Weights of a small transformer language model.
Size: 9 layers, width 96, 2 heads of 64, MLP 384 tanh GELU, vocabulary 8192, 1.91M parameters.
Training: 142M tokens, 4334 steps.
Each number is 128 + 24 x the weight over its row's rms, rounded and kept within 0 to 255. Layers, rows and columns count from 0. Numbers have three digits each. The size before them is the row's rms in percent of the matrix's.

# up: layer 6 MLP up, 384x96, rms 0.209, rows 319-383, columns 0-95
# down: layer 6 MLP down (transposed), 384x96, rms 0.215, rows 319-383, columns 0-95
up319 111:095131148117158152157095160150158087131130162146131130136100107153099102144140073130095183150091124065122156119127145148120087140118140101169147132082127163133119125125115124146119126114111131119151141109160137144133103124091109118102158090123093111143114104158136140122089128098147080129
down319 110:120101136161134171088147158106160135125118128137121146126135106180158071120105129110159135128097117105111113114118155071130133153158131136143131146134124134135136154100130143180110134057081101117093152142134136146094166159151074152118123139129091089124112117147114140119135127126099141138
up320 093:121116077121126128088087135135144154156176126136144129121117105137156125120137107120143143138121120138147131106110118157130139105124122136130163134064161156129137146142100120103162156171079122103141177132156093129124075153110130114115112150178117123146081114149134194118092096151121118125
down320 107:146133134141115134144164116172138149126112133074097140129126134111126123136106157121135060113115117167133170125137139126109099118113142110140128120096100158141119119189118178138145098165099111114162114103149146151128154162115115139096125168172071135115122118108098118093122144100112175136
up321 108:148110102144119145147124120120136167112117136120164114114112151122172135127147082157131160151108139095156126117107134133121128153129200164132121086130152157109133108172152112125129087117116182123109099152115124144160111125112120108136069134117133170150121131150157114163102109080178127152
down321 110:162118175138159141139194118128142141113131117123106135118114146147117113114097090091179082119141096158158131082151165114124115114105119085105072160144146146139139165136151131145112134116119132113119163114113134118085170110166115166118160109131127096088119123135123128122136114086132149138
up322 104:110132125126160108130143137125126114126147124170115092112168134149128116080087163167139170155144157138169152125118125126119096092129116143140090134103158151155136178156135113131121089126126127127118126122108163111143098133148108163059105190105154140145123108156120157118126166098117121096
down322 102:128141151094135126088124135135147124113167111174116165132167133063113100108133123165142100153144152123087067126102189116127105164136125126142093168163123142099159124126149116128099130134111107179135136129120139144132115171132109144120160159147118140109111135123142122128158181103126116112
up323 098:123143073170129143102132134157152118123102137138113132147130162160124125103117131159106122099139114150157120107126134136138130164127123109138151144105180167141145147152121045138073089100122161109131161114130125151121100166109124093118110173107126145147106128123095143102152115131113141185
down323 091:130131142117134111156145154151110131160161093098111101120116119128188126105126110104121088156135201123156100150139100128146115130137132096153111149111106175094115156087152116091120140162113139123101096105114099095101150134138106144118115096138174153084156111135108142112111147099140112110
up324 103:132122126106104138096144106089116116127175173148141090094133113143101140097124110100151125106143132153169138117136138118196150113115107188132134122114129095127107113081104147130170147137152131146141171164094145182124147144140117130123133174114195129129116107129133131101154134137126124137
down324 102:111153127122138158138101130151147156097093150136111135084169086115112099106116109100144130124142137156126132175126175119095117139110127104122128119168152122132089125164138158143151151068097115157088158132127145087067138124152089122155133132115163115156125094121119099120149132128162148119
up325 095:086139121129117129165135127130103148129144144100088107098097116177114124103136083107135088139097085102140081093122127122127123096112122124126140143166130137131095122157116109100151095088090091157092096118130140137108152137164136140116105124083139138123106122098152111167086151167131104095
down325 095:123140140106160129098113136138163158144106106069131126085122106141095099119111127150112129150129056124130167125139102115110188103129129105108132146165121120131146093138160151100098132129143132127122109125161103133121097144086085136129108053105110133134143126093094159137143128125135100130
up326 094:121122169109109127119128105121131137103143130148096097102121192070135132118132130160180127112103121191091137117097096100161145115146129132084098134138143139139104129120109111088116148112143130167124130149108133151137099101165082104134162134171134138106150170132147145124150148150157111151
down326 084:080192098176152165138148135143137171107112147133149151127123104148148102127119156088125121121149152107112134162165083151101115130106148167151137157082151105162118130113163159134158117131121108097104085144131122107119109157118179117120106134124138144129138093165125155137116113134104148139
up327 100:128071085136135143167110089112104122095144139124126100080113107136129153088161142073142130133127105149119128169155149128160145141086117149141172124108119135145143124127150133110105137120111177107134115092125099094136119145145109147101154115159092094148123156164132140159108129174123112087
down327 093:100100164177107129114105153103130111095116142105106179136150134114117058147140133155107149137134117141160125125138156084141144116126138154137193096100139138125135149173145101154154120147108131165120098108097153111175138159125121132111079146141133146105118104122153122098108136145169131130
up328 094:103147150137123136110113120128157150100123105118114083124092120161119158117131129130136160108122149141115135134121134081088147118143158112129112077126145099148143081097152098132155134131148096136122134057134101138078167094135118132113088110154134138084072143136130124153078102099109116118
down328 082:170161090101110132110140126151127139112130149088138144142137115067103164100153122123123087145131107169076109135146139129143162139172131133122120147158130160095112090146134143126104144148131073093146117156117166124143130126090118171151161117110146147125171126168163132139145158150135107126
up329 102:105131141121098117122131144141138089122130102133113145127144099086162134110148139144103107138120110130144121120172111139136074091053138168135104114131161117154113118187157133094151092109132153150144130131142132134106162089135082163158129118114178129112107098150137150102147156148109131093
down329 117:091149168119107109137126078104125079112066117150143115106146143174132098138158150129142102118126122161108112174161095117164133129162100129152157136125126171188120137120138121098117092139160114122131115151119101093123120130150093108136106149157113137146105124132127108159126186140140149130
up330 089:099158103136157143103150108164076114135151126116105111122133132159118102132104131169160151133170144151091123116174142165133112107129174148147170168106136157119122116121129163128151104101161101107158117098144104170120133114116114120168105149096143152154143079111100110154120107148124128094
down330 083:129131141126119120120145131133165132101130134066089144080085109079103143125123144125132129126070114086100108108150150084149151150143079099112099068146133149135160138148150131121102112138112112118118156115103088106137147175105139133092137140112089122131145165115131123095136125129155107134
up331 093:125121102165130141145073120158141146115147145135093128137101086170131167135130130177075163130121147101136128159105119131146152114114094134126132128076077134097145133121119123115127178115115160107134111118115110138094124100128167090121137083147087080151149136148154125086141144147118134118
down331 098:139128147109220143096139122139127148144094139141142141088145118147109148121128135085113137096132083148122125129102132128104125144123102151116143139123120118135133163093169132138134123111127160175124112132141135093102133130137115156123150088106073118058150143136145083170119090143137159130
up332 097:181143088100135135166110122168139104130123124140151136149117108131161099095165108128104066124133113146154122132117087178162130121102122100099105154117163114165112099135116114165104143147138113143130147124157152105134107155113103117132115156118117081109159157081100114102109116157151128160
down332 102:155149111135099119155141129104088131154109098183108106153182137123117101119178119159097155118126131095130152180136137124109080135131133132102170156154109169125107140126138148152170138165155121116132167109142091150126133085137117122132126133139118117144101086146168144154107168136129103136
up333 097:121139140121145121109118097147112110188112099135125130122136157171122116099087081156131129123139113159096149164132099110136084129095128112097153116137116140110123122128110160120133144126112092070076145129149126168122089138148141147134144117132097129164066119091115135129134135156121061127
down333 103:070124117155122111102172145151124163151165120084107156155109135121113136135098146104114116148152154114108140134128135145144152104096103131100188166089160139115135132144109108150143162130168116132144135148127146156128144151125137147124109097095157148127166079118146178123114091089101101128
up334 091:160093140154094148162123139159148118138079155096139177161106132151120123101141101112082092088094137099135110152138107167182088126136102131090145100112106136145136126121100142106139132140134149152105122109114145154135096149126121114092153100144138099138089104130099147115115138112157084107
down334 094:133158119086127107150089154094112110113140133073128136133113142151143113107139120124116122102116127115144142141119084103093088147143137107147160137123139162163137168124139082136142063121075124128151098146154071110097134119138124112109094101179114128147141105110156118089136146141130107094
up335 098:142150168122087142132134137121135149138092133143121120117143138161130136103093153161092130145141113086071198135175098173094106129107136073094140151121122156135148093174108104125148109124126127129116122104118114134101117130129127091171122135131136189160154151112127103131123133114118138111
down335 095:101132119162134130110129120130091120149179123087110141108131110087129133137104107125127127121119108152177134093110089161179146104132103125166085115124147099101121146114136097082103105115078094125153133118148153158115087102143180144113138159112122089111130145104142129131114143173155130102
up336 102:088152107168126132152155148139119072104127126157132138121120125133136145073158109109093128157132119121128150163122131075105126083085143133106123103098141101110150064111119148135175057107136135104106131117178122127124140125147129126091100132112126121118121129132147141128102122097116167154
down336 107:109144137121080109144078122103145060092107100169126112111116113084115148156141116146115145108120166097104098144142065129178121102133106144152152117113153082118117131144106132089106136132150136134169122114112118105131143118105094118143137157142165122115101074140145132114108117134121105134
up337 107:126107111100151151130135124132141130145102129137118098077117161077122114095179122136164151135131113123115174095151139149138122142115125112129160126108109087143098143106075082144144187075113120081121112119102141161112108120121132122112104134179134159097139112143125116167132130131141127084
down337 105:142123150160112120130112120103145076100077113116137087109136136104157131139088096116162128136105148100130108090102140131140173147097161148149140134149074127083140112139105129160162153091126119115111148101081101127096108123134131100168125129156153126127096123152090130123169126149164133102
up338 103:135133153151153120160116104100108178164134127166132136087131150140169150142139088122143128141130161129092104111149123131159139110117110163158098124154157101112179110102125125103122151101110155125121101170110132158166133176153121131132089144124124118110133168080127110085119181105141108135
down338 098:133100133174130165172162098124164119161143139129132089112112163152124120129111114142139146150144128109097152151171146145110168131181082151079147114107173095109089145093117135114095137148146116090158110127124125140149133124127124147124142127096114125155177151166120141127122113127176115103
up339 097:142090083094122164086134124128113153138132107121123153152164138127206118132111134126154117155093104102115139116146159143131133161120114161109114132113109126141084121116157080069105094098103153106134137105152120137143107120136138110082123130124112111118171169170125120111086152135127139144
down339 103:135127116156102142116171150152145118111156101115120137128128143127121112145149119142139180098122129142183113127181164143155097090098111105096063135164115103159153138142170120116122112117118110162158101155126084108136131151129133137121110118121108133135113097102093143148099136094103076093
up340 108:111151110112159130118152164116151118146076128142101128111121120153146135101150129152153167138107142105117092113129121087132128142142120126112096118116120103087122193117159095105131109081146156157148126129100111167154100105113171157113069150089130127134152086148107154103105144122161121146
down340 119:125087144098141113154149139137159101117127119163109121124148068142142114158126130163138116172103138149154116124112148089141123171123166126118120096137155103093137129124131115167150169107093168112177106148125127149131118137126140136090104142166090120151156162103111185122092122126114097155
up341 095:077139137159124153112119133198150138117106123124147135124155122120150098139140090119112145125173129150080122134129103158145116156148103143118156188141121122149125169127146120114087104155117147125100157115111105145156120170108160120114108068099179113115121149141131117101099145097114138151
down341 082:131090098159134112155139150117098107151150115135136108125110150145114129114104111125130154123107134148189106137153147120143139137152148099071135111153160153115130116106095082118153103106138109118105140141128140150090138142167118098138113215171090169137109116118118131140134104166169125122
up342 095:108170097089129134123090129115106147158129165154081149124117183114111138087119151137110137131115120083158156132160118126090116059120157119109116109132155120128127090112164122142125142150159132116114139126126139106085119161113139089132116139090165135108135120127110152134148141172142133189
down342 095:082154123150102149121102135126143112113126118127182124121148125117138143149109105120099151126156181142130149124089083143108131127116117127143110088117119123150138131127083147147175065108126137096134101132091092126182112142156139147096084177121126126156112149098114100116099106101156109110
up343 094:148119159152162120142129107127088124106122153147080128142158156093122128142098126090111074133133153118140102123170145137115141099125119084085108157151110095146146146117124124122144138137159107124159081109172147156117157126120123142139170133135145115086090139142119104150158057112095132119
down343 095:159138157154166149089133144155165146121145111115150141115128119102104104117135134121177105133141089163117153090086119102129099142131142137108104165137140090131162107122127132167115126110081140165131127130118112086126119117184147139147104089094092117131110154155141161140105182125106161147
up344 098:109110112186111090124111140127141154112109152163140073094136131131136155106160147106137131120163117098141138139112099158136124103120115141158129175127144111075079113109129131101133119123144085078100145120127112160109151110087101070132089154149126098150148142153145111101154135132136131107
down344 109:120170147135130131132145103139150151120152106173074084108126119129134117141125114146115114117075147171131163136124117176166151133110109142154134106142141134118113136122148110101139126125084103123110088117104091108145118104141153076167148122094111166148156123125196156141146095094122133117
up345 093:140131123128115148118103123097162138178148151122149092129128117113164107177101143111147159109121120131137153105099121138116129133101163123094141068063133121117109090135081145135113159138145140125132157117101144144168111098142121156147140193171158129146109105160139144116124117119146085105
down345 089:111141111125129189130117164131156136148181125073131132130122088142140116161130168089141130139115134148125097117153111134163103146124164138127182157106101135111179134142133093167151112134129085136146127116142158133154155119141100108149120165124126122154122110094103112144104149185092116112
up346 096:102130162159116094131171148110103108127181169135107133114115152105162131120101102127161130149135106138125095099124154134095121120103133104113111134165128152117163142133142131154097155146144146104114103094119133117099122134143163106092189116143141079084128118160136127150119110126100107059
down346 096:121122100110149160156100130147136112105077114109158136121103113159106115126156163135111146094114144123111162184127138135166113152144142214109139142105143133132096117138103155114161071132124129150111137143132108095112136123131077146109093159152142180146140091127125118137133147141119136154
up347 098:121146110180147141125180156143100134109110138139156128148129122156113111128131102138152156110103139106121114165154140098144104132118106152103117138110115111144166157144150089143109083155071156090127124133168171143105134121143161133123150139172165176129097090139079102121135092141122137126
down347 111:089098134114125115120138093118131109155093094182120118143110148149112170128127179120115111153115123131092105105117128136142120113153136138090187111123107117123114127116087133132135073127109126146095147095148113172133129098175104103103098139142123123116092088097137164114142141162164155096
up348 096:131131125059114136140095112134129107123138127131101139119120124146101134096130120074140119127127129114122084125150091099161169127108102131092096131131134160148130121085127139138190132164174114166086084155134145100086143138138113093146137109092121149158091141122153129128127165144120093105
down348 092:154124132162111108111151162117113155103103118146145143114086132171128065123101155122128119116137101162186172116129164149152179157153140157122139130130161126139078136158120125161122104088112120123102111101120117147120145143149140126107117145107132102178115116183126131146142151119135109171
up349 116:089126133113116123144144161108155096103154125135073140138111096149107106134101080114120159113130091124116121158149144129100128107086122130142154120114103146106112112115095153114139168118095118106145147127142146120072121114117119097114131143131091091149098091162123088104082125161117059140
down349 135:106109132135174119141167139124165120138101151100146126109110120179101131138133108101121105142100134127159126108166143108132183136138095148125101126116113143158106137121133149157131064133099100178102173159142148152073124148122097119089099102125097100120118137136150149133125134152143177140
up350 082:103144128135118117144097122146100154130114101137121099124117106129109136102168177159131133150110132124086114131118096125152122093123130105156091088102131104142136183152149141120134145203116127138150125125145161153157103110123074116146126150153174139150135133109092093151071130167110115118
down350 094:137152155133121113124140101111147117122157141114171144133158166079153118128100077092183142082141126119174167109122112141100141125154123109125135139108152090089142110149123148140085109064143120133130145117146126119097108180160155135102137148120134097145093142139134109102148112137132115166
up351 096:122114106110143129123136118134154114102161158118128113149103120062170141115166107113124167123134086131158135155109121157086157142138160107158140123122114171157137117121087097118137123109145119132130114178124077149122124119142160071131108124131098131130157105140122140142079116163176116085
down351 076:147127148106143113154078118129140096124109142097120133125122173081131185159096092092141105121134124109129129116105178159124143108133140131160112135131129129155131125104132109135136100119174123129140150110132089151096144136116131115125133092116102172175177123131102142139143070157127193136
up352 091:156112126070138122071139142105097137110093151104133068098154132126146144114093130101119100179135090115117153124116114141157114105139132131116098125129158087125168099131143122152110118124112123116163115115197142111118178139112128104135120150124148112103135115131107114137103082099142172144
down352 088:112092109163091152148088130153128129125145141097094178136162122119112100158173145181124115115104159147142086126158116093126124126143130119120135098121102106135168075124138161110138108109077103168116124145136159152110113135100130120117112084155132148161136147103100111092114138162123117116
up353 096:114078095103184145121202106162112128141157142174113156143100142095119113140169068148134132130135106104150120112145143128095078115137142110158091129161104115138100102150132146120101144118137141127100153123130167147143088131107110164117138129130148095125139117136149165102135145125120141142
down353 084:109134148098108128118139120113121113141128150132087146175151105105135147166121160126131215103119124118082152118132144111122149113103095134104155112104133133121138147146121146117123128077113135104128164112177119178105129127159157084115133115092123153098122140125140145108112136105094115196
up354 102:108124141127135147164127087142153095138123102108100125127135075117107109129104099113170118127154131108107131136159094103152102109134154118113104117098134102152101120069126111145133118075090141113096146147146095161069129128111090112112101107127101071156080127124139118148153112136146122152
down354 095:132082075095124137118126140139147129119179118123157129147110139102053103104147096144095128142163115134126154114124132134129132146135118125090126156091113129129137114117133130142087167164141138098111074105120148122121119089125101141163102148153077144124163158170143171110155118106138116138
up355 106:131108122128155135132090115111089144099134101157162132104129103106181109108137095156147188152114157137130112134101105114096169103114147123149095145096130135124114147152128095147125152103155138177115072130127134156126113141129145133141121093143114144130081120099166115062102149116131118101
down355 102:142140099143111142133138140142160131111146118141118114139105063119130105150121143129119110150148118144093133137123096160139139108127137140064067157147136134111192146106143143168102113159142127165138155093126130105111138084114176129186140118111150093143146126139162085125135123156097126113
up356 104:169128158093124113138116142109088161098100147140104153133071127119124104128113130094149089140137103125109119132152090140127118096108127124120095079122141145101152127122138084126144150135131180139087145113139121137067108134103140109125157134081177076124088161132119131141101108133154116115
down356 131:127170130139100093128141082112123137077123115197126117160110144103135130121131126101103108098128131126133120136123132123129161146102121111117134116119112104143167191156141130133105158099122152104086103128115091141123105157084146163083131114094132151117109151143125144178093143097100166151
up357 106:142140138114139116148107124151099143110135121181079099137120110130115110092123174122141103131127105164131155094176116147114099119128130110086153121145118097106084116141111120133159121104117177113126122128156117108085109105104046095130160132112151065136125132128111113134120096137147122107
down357 107:115150119108131189166128105118124159107119098169119130093130151152112137111137107148102143124176151160091153137099122129159196131173101171131135090125135126099163128132141099135085159125112120143110168109122139116130132099099122103123109150144156106160141113135149158141095094093125117112
up358 101:151159139124091126117133130177122118149168141091134139136135126117184158145130118128142132141130145101118152112157115181132117117126143115157155089127158119136111115136119150118173168120122103141129177137122108143074131149080077137150152148103146132092125124125097175174134092098115089140
down358 093:109153120139159135112095125112109174129090110076153151107139117100129122101088100136130098136137143139077138149113149117126179137141146164091142208126129138099113108116146145104123107138150116131124122104149108104157128135130132126135167130154104115164131143136184108155104188114107121113
up359 108:159097122093095157121148108095113165127162116158130103096128144129155128121137089117140154106154135139138151125151112161141115130135131137075109169141116128156123123099106119118111148136138159170159146130135124089135074151155146124120163135148139088108169118154147184117179107109152149174
down359 115:140108102147115126123138115127081155113146133157156123132119128100108145122137122149173126143176153114066139129105114138115113159118158172155187150092128109174122154159129100158148162105104119095121106168143116105176114120149142148116111096113136128126098122110121120151133063132132135092
up360 101:138115078109131125124139128082127148137119127144134106122116133099140143119133154143132145106154127119082193138121079093146091144112138129151129156091145126123095134131128111127135156099128108114194172091143151160110128125111131121119130063125116127136168128157135114125145185104118064135
down360 095:121130109131172142135119151142113131090140124151119124146097154136123123126165144109132145162150129102144164158149080118137123113148154129108125164164129092125132136125102119123166142151063120150184123104123165127108085109119154189125162121091119125115113122136073117133107118167123138183
up361 101:124175135099135092125131122121130127179117142151148095113144115141158114117159148115116172119129137125154131129149105154150134105144124142090137166119119103094133153106150105156141088096120117148135110152095086140136112065146112105142151105144149109083128098130136117150087086146199145106
down361 106:131130105147128174116158147117145077111141101162082111113137140127118139127165145128134127098102132174128121115150143125135194122107138104094137145133155163124148169090130167165115112119092142093132115146115116111152104102113118132093144126174135097147091157128174133110137103128166141081
up362 092:147112076110162124131121081095110104127180120130136126084112160149134096103173091104175110123145138154150109105096127104123106140106123090108082124126171176127136135130124147167160146126109113131082114109159097122154155131132115107169095096100116119141138099139111117139112111126107136139
down362 086:073106149134116120104142154165109105095154141148161177133146131102105184114143130189104110142134140109111148137099124111109173107097134124078121119126110085139121148138118146091131101149101117183131136137085148112166137155113115101117160103116132121155102145130115141137149131125175118127
up363 106:120096169155084128081103122070138123092126104122126150109102153099136165120121125119131130167143095159128112169145118166151118131096170116115119128082158105103103129095139096136163142148112128097121134090114135140181099118125105102071146133166101126114098138102136140124124141143131126108
down363 117:127132176147143108064112132096089139146106107084122128139157155106119120120139124129106124102183119142078162133095127077150130121103123101098163118129165157157137114145124125117129101167141156120134136142110100096122141143124150141110134116134154131157130124091149122118106045112158119128
up364 104:119110082177139142128167136087127121148144124086146113135119152165165125098125108143129160077120102128102104132098133151115148123155101168129124144083107144134117148137118164123116135100133129113142084107112084149156107112162137141157094096163127123162115163155159143126143099114094083147
down364 107:101108102148144162119108133120103112094165128133100115147132104141161089137129116125113088111110136133120127115133104120132183131176165157170144119106143101148112158148129114102162177115105093129087130121143105118152139131128122150128100128174133184128087133144128077086124153166123163147
up365 105:130189140115130158144171122120138059112093163136142146148119088130156133127103152120173136100176130094134103126096135106138110145097149079084068170115143134139134124125150111111116116127152115139113141116102130133136102133118105120132122091174155145121113167139120123130121098161141161133
down365 101:111154128121095131146086118170151124064142077097108126169123141123086122122153098130115097134115108186153120121144128130159116094161150108148151139125084129109113115136126159102129126109117116060093150123145145171141129155106141144126137157126120161117133128140124121082174124091128130132
up366 089:122163092093094130135135102137140109098100114119126133117159106178137125103141111122126184093111098080128126116111128141135128164144102099139129125100108157136139154157116100159119100117129144124085133159102114104125100115130096099096146105143119123150150131118151190105150091088065118143
down366 088:124116121147119149120103138126103149169123153120177109162149121112138154111106131115182099119146154143147107083097148097128125087121136139140116163117104150112070152142107130116149164123112153122127098108131129135138105111099092175152074115142159117093096110181141092138093132134164136119
up367 087:101127184132110105119144133118108125107116163076176099106170139087108133075135138122085119132153144105151105138148126140152093143128144137118100123157118125129157103076146090101134129079151132132143117143104101104108088125111137109140095129151133093093112105096127154149103128146123093160
down367 080:135100117105122164138126144128125110137082120104076165120137160101113128160114116127176100103112124128114163133099154101085152102189115111130153129112120137137131137125084137161141142182094117117084136113119198145133144119099140098101137144106116120149155128152135106129134093129119169106
up368 104:164142172141115128117137121087091134165139133138139127097124176140132171139140127115110143181111165117089138128142109142155107097130117115135129112085105125122138127184111111155128149091142147104100047152136149089140145126145112123108120129113138121117105117086087116123121126103127089080
down368 115:117141122143119129122122127079139111141125095076111128144096145129114102117115108134150141150133106093121107119123137120140117131096144154097152105152119154143162095076135129099135094133122168098135179153123163152134127164156095129122166133125130061173157150175115174162135129139162112143
up369 101:201099099168118159112101138137112156122097121143107088080104103149148171083136129132118112130132106128150136122146127134143113154130141126141155124103120161144150128173124151119143120129102164147087151133098156080160116121089100130101138128091115116078131116118156110083156141134122151145
down369 097:100094128132099099115175119111147115155138149105138114104127120147116117126127115151145121125109102135178082114152111134128078111119182150149102111121111123089098132148169124107158134104128102132159088149077085108131098173153124133134109075113136101161140125164106113131141122121079130115
up370 101:123150127108109175131166148140111118168117137118110135095132131121140138128155057153157124095169101138085099111140122137139082079104135098121154144113152128114104159167165122122130132169141147159134114066090144131165110123144133151103146123132141123113167134098154107092137142120155137122
down370 091:108115118138149136110144106152099117161127131067139164158132091128132150125102168149110127118128119160125101172108115143149103164120152121091153154138163117128149119108128056134145115128155101140153127206127138147138154116168135112107100107126128136134162116136124140170124100184105132122
up371 099:132136116136115131156129141127142131131116149161104166113095129085122136132115094149089142092139090161089100141141127106123126120123072136107128152146152123152096119104122120084135107132100099143122108131143119169122139128165166154107143105092065140126102131128148107209091101106107124106
down371 102:143145108070107137128090149110168131125116101102152107122091116102118151109165112103169092119112152126168109082112139103125115081156154100120112149124122098137154130160129148122126117148086101096088153131154138137143154127112106136153100101126135122143107065103155084126150137138128142092
up372 095:113145130122117123120134134167149130112135171130116142118156131125044133139123152084129114144159154151127108140098123136122082131177105174141109129166082100127123155162174162155183132128145143140095102145105114115160148137156126127135120142125131116091109097148110125109131139124182098123
down372 084:142148146135154131166175111125153115122098147066131135128132149159159111151119129172105113106108140125176143157115155102126142110169153074123127113139152137168153120129129095143082162133106118148139106145141128129105109102131150105124141083096132120143165166147172164132113126176104143120
up373 102:168144159105099111138118113151142115128084122102129078135115122145163148104119094127158153105128129181087120166122145166177164134137133141121107121142121187124138122153145142164147077086167140110116101145140084148151100147099147145117148148098115146101115149143141118132117145150138157116
down373 093:116090119103138123126134145150135120122135146136133128132101073133112071166145189144132094140140143089129102140155114131121102135142153120129110155131147099132124152148126086109153170153116133139144109134109152122151182104137104080094117082136137186162134082103126148156136089106113118125
up374 098:143132106156116091085096104177107106155102124141112082092139129175130129100080108108107130121152125146113091128129166142139140162128105099119097122116135118131138082170119128133094164188150138141125151131130152144161117161167139083119162117104124153121113110104131114128146140127132080134
down374 100:096147134150152070164116146089135152151141109089131106123120165138114146167146106167115101096090158094146132136176080105141119078161149121133127137111128129113132146091099105105105164162150098117140087134124098135130119114114094138098122114140139140180142089127143153138120131112103136123
up375 096:115128125156112172112135148094166105138076150139183167114089138137122160120121101166123122120150117117107137130125130127099098151109085127141134129077124105148137074133156124152156138147121103144089123141128122116109161106157164134172138177148119114156144122115121090168178133154135115118
down375 090:129090121075153114108129121143109098174151132101123095133136136153111144133139148107127100156177170100102133123116106175129111174141108098116116087170111125124110127081141160123087133141131130142170171111124132111108102132116163124132161090123150130141106147099133183107141114161154115140
up376 090:144130137115123102115130113184092117148143152151104131139090117115098098082072143118102131167146111130140081085114116138119124165131134103102166150119164118116144125111107150140123087118115136117151090124129196120137138079124148105157157144136118150137089097107128090129119124110095094133
down376 082:119135138147133121151113128065166166097097105133129094149077137128155072115106158149106111120116167126104147116143104129173172103090134121115128077156149136154125134114165094155106127149129092142109118117125109136126113132156108163091132125097113088107125143141151145183152116124123133137
up377 092:137107093158103114125083090110148114093167115151189127127144124134142153132119104152116160121104160157098089143104168146149143162123117111142125086106130141143081148164120115108131151142104131127172124093117129129134116128200105123111157104127169096108132112155114141094145137125129136100
down377 085:145118129123105149118134193136149144120110148078094139130107128139126094162123080104125112139120112120138136130120103126118108120154102183135126171113095097141145097115092103109160112148135133149148135080133153123132168088090114110127136173153090162152156125124158119157105128161147083150
up378 108:150164138123080114090105136123153136112131111125102100126134165146136147085108134120123140119109140130106123154104117140133121100095106167168171147116104152134105133141165119166167176137115148148125170155127102122093088141123114094175168154151097155110144123179165146140145100127146103137
down378 128:081101132116120166120141103114076133107121137168165134162078092166137108144107143147131146107118110128131136136109133156138088122134168099128139089155077120094108131160142156119146153148133148142122130116103158154145160123101134068119119105126096156107119156100146153171154117095126142141
up379 096:127113159110075141154165134099117116088103123098097115093102120113139125116081109131132129139143145108077094157125170112101090139120110085117155118149140079153129129131100104123102169121148105137089117127135165136126153169102122135140130147089112090111154094145183139140123138107135129105
down379 086:116114106140133157103122139140109137136159117062116154137159113073131113120171099115149105090144110131141135127131116105167121098137173121134112131144133141097160088149103108119173165119123152102145138114094107150137104093127155144160150099127114156123114125147070115130150089151094100171
up380 102:159130113147144138146095085134094127110110130142112123128095146152127126115121107084129086158107125154157144124146119121134128123122087163128137137162154154088150125153158130108142127155114105143091116149130094108193105127133108154094124158123164108114103066135144088100144105150150073162
down380 096:103107138131116174166134142121076102149144146149141122079101154150126107130123115155102120134152098087153133136128157156108135167110134138108115127121112112107144097148130162113120166103113116146101171135137094066098115085143120124157130105080161111137146162157091146165125142147161145115
up381 096:082131152127146149129146144129149133134203120127126151130145139159131135122117100152174122102140136168137105160135132133152160181092140144096133142122154156128073132124099111063129092125175110126152128131109118113073149124129136163125138168148126149095125137137109154155094150130104108134
down381 096:152136085143124149107137094129092089128077078100109149125153114083160131133071120128082165134130126124090096119058159122107126112102128133141111094109118111117106129161120133113146086130130142094119162142155138119117146130124138123124112099120116110167100149137115131123132156139139176090
up382 098:104135119164100118152130151083177119140113138176141124066138143116140111135119145136129109150115116106122152105111110078106132084101097144147117127128131168111134166125095138097132155104086157163152153167122103146147143090156123098135072109125099134116128100115117135081105138154108114134
down382 102:153118156175143131201138159093169115113120116150108159094160117144169128121101157101106114179133130106104131103121141123124086137096159110113148132135119157114118142082098125140126126159130114134140110151152111076129143136153150124092113158120096102123171149132156146095122136142130101165
up383 101:105119153124132175098179113124130170159137155138096131147089130132154130124135143107125116125136091163199128137135146109118106159127140086148118128152108112157063129162089134119131116148117131129125140130114103113146093099155166084136165128143143124156120133133131087122079112153136083125
down383 091:123177118126143113122109131143155079121127123078145123080121109131110161166068128107098093086161095100118104107144134104142119085072129155123158130098143122099158127109142120117119115159129126126156155111136106108094144110156171135105174132127120187124145127116133121125166118131137140130